Part of a small language model's weights.
Size: 25 layers, width 192, 3 heads of 64 (1 for keys and values), MLP 384 SwiGLU, vocabulary 2432, 8.93M parameters.
Architecture: RMSNorm before each block, rotary positions, no biases in attention or MLP, untied embeddings.
Training: a variant of Muon for these matrices, 7868 steps.
Each number is 500 + 25 x the weight over the matrix's rms, rounded and kept within 0 to 999. Layers, rows and columns count from 0. Numbers have three digits each.

# gate: layer 13 MLP gate, 384x192, rms 0.141, rows 3-13, columns 0-191
# up: layer 13 MLP up, 384x192, rms 0.145, rows 3-13, columns 0-191
# down: layer 13 MLP down (transposed), 384x192, rms 0.145, rows 3-13, columns 0-191
gate3:486519448467497495535518501481474513516433508507526514505524516508515543514492459489473481453488491470500501535518540483531515533505514518479520555525480497516466493510543515470476514499520486460532478488480438521497515509530477514519503517512511536501492469539501496540479486498552516508505487486458513504496515486524481507506451491493528530529540494491507517519530487472489485471524515487507457473451534523477492533519467497519522498501477505507511508472489413479519494539500478441511523498537500490476505518478521482453509450472517453491471500517500502473500503552504508482
up3:515508527554520504475539535520491472489521507491509491510479514476476509504483493526518516549535494435521538534496461528502478461486469516535468490497512483451498512498496539507466493539518550525481461514463496461475514470499481482493498461551472565523516513484530490493496481479480450527498523557473555510507502520472501508522497529473482478508515533532497519515540542509496510512509469481472501478550471474497529503467472503527467489521482492525497454522484516503538491459464528475507488513450523513502500504505522501496491524509469466470479494478522531447496508529496509525
down3:493512472500505483517468496493507497522498499492490544499537473526516530549518521520472468491519508543484471477472513497490520520510528482477494504536489494524462478506503497466548511476480452483528510559517507490516478511534494502478501509461501511519535462446495477512470572505525476443456487521541484489495480492510547507491523462513502521504487483522530479507494531472456473467480488530535468536492533489501455510535507495513517528527517521486544583482534488458460500507466478530428547521525516515502511478516539531488517503475507518517508460508519520550444523492504492471
gate4:493521501483524505520492501485492516506504488494545506528498549523486522469509510537498528517510494469526506539515530450538489486490491483529509491475483541535525501535493486459514501494497480518481512476502508496482519534543520490536508512486572496522507514479495499504522469493501543497520472493466485451511505493480481507515475515476543504519470476528508519486484509518491515527466499479494544522487504491487493526528495520491487492516505498523468537513517496498510529510526504484508479511529491490495540529503490513479462479518512513500552519498487479514525490515493493492
up4:479499481504466506534496499540471498520492525502486525492464510466464505496456503491520438495495533508461508503489474518493515537499489486509478519482497509497501470499531494481479506522499487516506466480530501486523516508488515492491534483479491516489512483508547466523502532537488515502532514491511529484516480489502514539489529524486498524494495494464491522521476529505468496443484505498509525496522546515480520496488476509499509465466465506459497518501462503489513529505501508480482488504516471479476523463485532504534503491486488515486478498511517504501461495497470477481
down4:494471515491503489517500492513467485506498497481509449503498470473509503488474535519494491479508543536513516492482505496463504487499545529481479521509558478483480518524516535452497488532477512523501480511495518461499490482529505537476481498491456499490467479518463489487475513504486496526526492477540544538537526539519509534491523499521491512521519507502496486507507524502470487492478501524493490497471500532481482502499491517468489451463482523470478477480524489491521493513459483485512508522482489514514501523464510508515509511482507478453486503502503488486497487490508505513
gate5:463516513524481504547474491468532562514491481505517497510467519459552475571510492510465483490476478516550469491517491490497507474513475470494530512502510479509494491464494510508482494509448492503483526503484549494478514469522505510477511537436534480464518548501481492482515488502460511506514466478496493540518507481491449603506491475532475489521517515491467517464501484501499503494470471466533524519467514483490507511527546500488467533509462511494490472551502466514542512505492520492442559518533522502538484485489494534511493518514516547477468513551549535520458480517472490499
up5:469517437480471505510460486480472518477496482520503517496495489513481497532453522525487495480526511459518515517499487523495497494433475498435533485484437472534468522480469485522459468574509466517491465532467468442524490500478523493465532459518553466535488527467496507512481526476482530500513491579515528479535495500480492461469506467514504483500505497465535533477529534451515521522493485509486500492499489534508487492482500527470496480555516511526517497471499508487474498501493477494449478508510490518495520491507517474455478528514486513440450481503462530515481495542495545450
down5:481508483521559477485524523507492481504474487509508470462489517499511486503521539456492496489477458480503527477479511472482487451511532460556515523531461495496479450571543512490524489512458505507472476538490456474464496447551444513497539470501492530511497565502458459469502553541515533511513487472509495531500500483533509534484508520528490488489533507501498484501451509487493518493539495539522509561510507512453506489568495524523514480472537513484484518453501554507498479529484486511465485482513501494499505502490526496474488497462482501531487502547509491529497487548519502463
gate6:482483469505500530549491508526506490477520504479465482500495502520515481530487479526478483507530484483543483504509501519522497494515500517507487493508505478543495531541495483506464550511548527510522511520554522514515440462476489499506519474459465495479477488492454490512484529502502538523513497499485524513461511482468452529516531471501521516444545459469497488496500513434472538530500463522505488510503483493481521495529447528561539497528465514506492471484470482492541485486539505460522519476490491505481531529534470495510531503534557493474498512492436462483479479498509544503
up6:479484470544521507533530490521481520511461480509517496496484491488488491528457499491467487499518459481510487424517511497504524509515504540492531519499529529453525531535530518528494494511501544460518551482519514518530451492498497544500528485432492481508516492486512486497524494510533513538500498513528511472547514484468448503503483491496477464472454485490464506486511498502423500530512488508474454525465501484438473524475468484525472488509518513498513519491498511519508481536501500503475478464506474479520539517488472509461509486472524501560509490475515508503511545491493504517
down6:487505519477500460499461470499480478473528533506485557498503517445484494502512527511510497533510494463495532540531464509499479489486489550530512518483485519512438485526511510561528506512499513442462499506514501462516445538527511522503496523529474498534505500515509480491446511505501498533469528527515478474490475475461489531462506490539505449523510509526465509478474426509520481480502526495552501489477491512533543495481501501496509494500490528483511509486486520454511538461489511487516484451484507515518464537482513539489491500502506520500484538525498486505490517475477521501
gate7:547488483482511525479506551475503540487498512480518528476517507497526456481437467529509519477519529508492550540515542478499478498486447466533500526545505494501462474495555497505415504480456474500491526517532499503463514499472495490450551518488526498492522508471510464521504512495472490438485525486517491501499464454479552502483498522488507529509441523533506508519468485484476493466495511465466505545451525467522510535507496509492463525522522495530488560510490484497484504500540527519500497542515517507504500506498490473490471503510493479468517516565493466499492517499490482504
up7:518479514493484488454425537508498501474520512504485531506512491469512475515450520511471516518524514487534464519484506490483483456480486517464491486543510458503483531501505434497500495499489491481486527492487495497506499522488536517520532520486514516476500458514483507522460503474487502524504476512471488547527496510501533524488451532489457516484512461532433563470489532471482544535456480472507449559470461473506535526503572520515435476476500470521490558502490549488479571490502481471432522484501510546507511485556516479504468533505478508498556494526484481493471465482522517546
down7:513558547520483510502500482488489477521464532517509467507482488533517515436514487521498494497492440485469505493503517510483494519553513518505447513509456472546528455525523533535475481514480505554527463500512485517498494493526458537501554510516503539502504495507475495512495498532530473498448489496472514450506508477475539509485509483484534523508456498520500463510490518518493498462527498497528514511467555453472453501518492505465526484502517536494486506488458502513565524538531500512460522496530472493515495520507544492512513523473512496475528495533535468479528503552452471480
gate8:482461501489486516507479513455457523501524473518507504565474474521460519511467494477535473488491517509520535541477522486465499515508493490548455482489515478522471495529505533475472487459493495521494479549529473518488519504511510496479526495433548520518476506498493473453500485557483485500503490506493522513528488484508485484520500493494505478550498513519490514490504467488511480518486526477465524510538466496509522550528504490544460509515450478500508488510485466493547486477536568518529531523493515514474487498482508476510493533491531510495479480509452513509470471466499526495
up8:525486471466498531479505502455523480499531433496473501461499495506521490477463548495485498499495475489459495537467459505522516510523491509513488502512502518512476483482510503518473526492490521465496464495566510484505512559509462498459525528465560510483503509500524515495487506531487484490492490454470504486480513475486495463505487483517541500484503510513502477450463523481464484482546529521508478410473467512477496509471471518526456543517480482515495480457496477466474515515522534501479514473532488494509479496479482493514504487489488498528530477468491534492482487477480507487
down8:474479418506494508519482493492529465515502501509478516493497512537534488567504507474494478508510479488490486515488530483563530451477488483523517478540482482501482531501472471500527511507500409494499516533509507505535459506466515479527475487475522499487462499518509492520513484503500434551500508518487496461483496466496503500508510535496463514511461501521519505524444543500529539543489492470508529499490493495518492510475528511469485487524476469509498470542524496482519430474499500501507466521503498529499492498473479496513446518504489500504456503547474488516471483480483516530
gate9:492532522481517494455514447506530494500517506518526516475506474490446545525479495488474535473499510553467514530544507461522506474507471496509492517467482553510482508540486520522532460498495499504509484518501494505512506481550547532526484525458462529513485518490550513490498518464470536458509514526496502537488486511488504474432507507483554504496505509561548497565496485530502518537445486475484532485514477530475492492491500481507511469465507496512522506531488476525512495499525456484487488536502483511519486457466519483489515487518460531503488547527503510447469510508524506543
up9:532497525497505493477497501507484513511531509513516505523538514523541501500548480513466496496477487472495479490511464503508527485470504476510455510539496477545535455516515494498505540509497498539486562545525510512468533456483457487518527482502480531540517477488460531489491504499512465529489490499492513523471455487497490484488473498478460540530496482488490516512497488500519472467506541531537509483450510524533504485520476522448473514497467484536504493469463514482532485464501463499479452493495463499477540521507485479523523482484482504536505483527521485524500517468537481497
down9:514481513487508523483479497521516465506491504518507512513496546498495480501471508519520474504484498469534468508500511492498542473474490520481498472502506480487465493510455520497485519479511528470527483472482472480504483500450513495517583441506515452501480488515473481527495502496533546547451460504481550437513498431485464556514524467506514520484513501512457506505473472500485504437479474513521504491449511521544506478484453501513503502493523476511483487469510516547494492523518560493487480502512521472491538479489529558473497501490479470478506483530502518556496485517489504504
gate10:481558481480585532524504481509498534505485530496486449467536515492500503555498475461496547455440542518507544516490535432485514497523486491475456471482523527486484502477466533485487481528474528517490494519504521547480550547515480503511550510516521491501511483514485496521486510475543501507520505530472459486505462495511430494441477474506494500513536536461507507536491511475465506526499538533461545497507566485504524494514499474450482520512470501522511507476516520477503504536520503483464477500536502533479510493515455494505477487523507499472489486505465489474488474481511501530
up10:589482508528490478472524517507475496480520507516515515496499500533503500529489521467468511511465519531541510537475498502533491475446534505474505497517557485484490456455496506512482496474481499498477475499511516502529465483488497494496512501468500480460511572466436528500505523516512518489458491502497458513532478526564466525552494491511454507521536537489527505503533527524463519469489488547444481515472499559494496495477554420471466519475472507486520488512498476466496516497493480529506535532458540523477512511528491491512491517469501531510475476446458535476500532488495506506
down10:508463495516512545486492473502482507516572494484496444501509476496546500528487522479511487476494526525491439482462486521552539517489506511490528476522462498551486506504505495432519541485497526511518480515511497580535511512509490480523551427537504524501547442478479502495493489449505534553477532520475496510503497487510464514501511522509496483533515497481521474516502474469509493471525516529527535516460518494528491498469496495488514507529497541500540524517449521522496545496494475495425500510487504535496520508484479483459525513471481522450479482424489477497478531491490502503
gate11:540467488478526484510488492485511541520491521531455463504501500497476507476475545484502499492534547511548461488467530495511550492511529497510529497487506515507472470460488514507509503462503544535462515537538515515509517505457498479510485484453522508503456512502498498501442476551471525479497509496509469535460517507544498549528536486505521509514473496464529532507479470455451466546495564500530463533477514520509478500502449505501465529468520525536524466493518552520543492513523434494471493502533492519477495511479514493503468505480507531449494494546496483500535506503499517500
up11:511523526474499460494525492499512491509548518485486521514540515485486492481505554509549512496480471506491480493496487484482538490500548519515489508538482481517487489530488502505472478477499505542499452430496480508540518511473470465529506496491521504489499490540515476508464480488531446514487538494475489511506510507469501505548470529545468535456495451503505499490474449504529463488525472526499507515470460482564484552555459479505497467533509520529503469514466482450530497480491532491508516472478511506493488496531475463539485502499465503462485475486475516513509496556445555502
down11:500490521518473487493472465449501549502514528447491509509511526521499514516493468487534509469458511451451497495549506503470486479510460483482472464496524491538529558433449491515516471491503513532546471479490478528454507461500463485454505526542505480521516536559469508447495476472475470467499488508506497517496530477514497491523450497542509528556494490474522481484469475530498499491497519542500479497493470521479509509506481507509478483506511499472515539506533487581488499540473485531483519498504469500539477528517499493503540506505526498509542503497526504463502466509489536518
gate12:493529496499443516491482494532500535507555444561494483500528494489492521490523493489453504517513496536494470504483469528500494519489459457522451518503477493478482497510539503471539525478455507524486503462537458493502518485495508490507471536502532529485465483490491543527524553478518494522517506475528512458475524508489495525481513522518513514445479477497510477468495485470488509498470490480533512488505524506486490525518497505454529441507502519498508507479515453529501511510532533515464488527487468469492546490507532472520486515500540511522507489497533492518542513500487517508
up12:486445477516535487525499494483510493525479504449507503525499493488503529518486535479541476535498516474502535515502527493523507494463531483500529483473551529513475528499519499505491451503529501503506468524467542476531490499524498503506501509518485480526517547517514474468491455504478507489493493500492489496520490474490476486515507504482514475529540522533520509559520516481505491507474497523504484516509494529496498500497510460512507532484493452525513494475476504484548519479457465497534496516501506529484469511456450492495520482480473478525466477481461492483460491536519475478
down12:460480523536530493518536485520551491498471500491501505496499511510478500446496488470514469520523521503447519527472496479494483524500485490513481524481520525498488550459512515492504497504494460508455485494537523381541530520497495501494476540517503488489546533532517502498504481484522501485478502470499503504495459500474514508518526528499520492511524474488504491529520522505484503512496503463515478516507482516474508496469481503508521500491512485493468476431502488499487537471469516476517526508469474500478521526496524501484525491529501486504467489488507507517499524485468490457
gate13:506541515474445501483489489532544475512504544510490477503577509511490479510483505540494452505512498513461513504505469486522487494548491544472507485514471502512499522556510482451489490503465509497484503529505502524472521458502494502492508527444548498459526481539530514476501493538495489540545476493512504480506516507512529442441509455506500512472506512538509512468492509504495509516525532473507483518508473512468490538524488508525492511520485488497536483489504478498521508471531481492436434474549524476505506515533505506513472483513472462475530446526507460486529533541460526512
up13:499492503504470510488543468515528484491488489480460506551524499468499484526487550516514411479538487525511486491482468474516493503481499477497510523483459502513520489548490491443451467500454481494481491509490484476486502480482508484528499520498521511462547510499484524460516488548506501517510474471550489493544532535500539499458519529475521461499450529495498482459497519481524456481478519504496483504492453519480444533540483536507505519508497508476515509480474521518518490500487449482489504524532492459524532490536455504502538507525478506521508482522522450510499512520453509511
down13:436438484530550518504470528489464488480484476461507546518482565522489526484493519529492492482547483507520500531490502508487488539527493464487509511479521482478500499493527484522571510523531499502489515497488492547544499538478499543463532514510510483521481505461494544497496520498513533529408489495531479507463514476499477525493482514526502481460477496470492503477518476501496484500536513529501515525505467497520499479516522473482545506507456501468496495495470493512538467554519530519516496521510520498501487531497474508514505500515498500535488477476477479460501473510501485505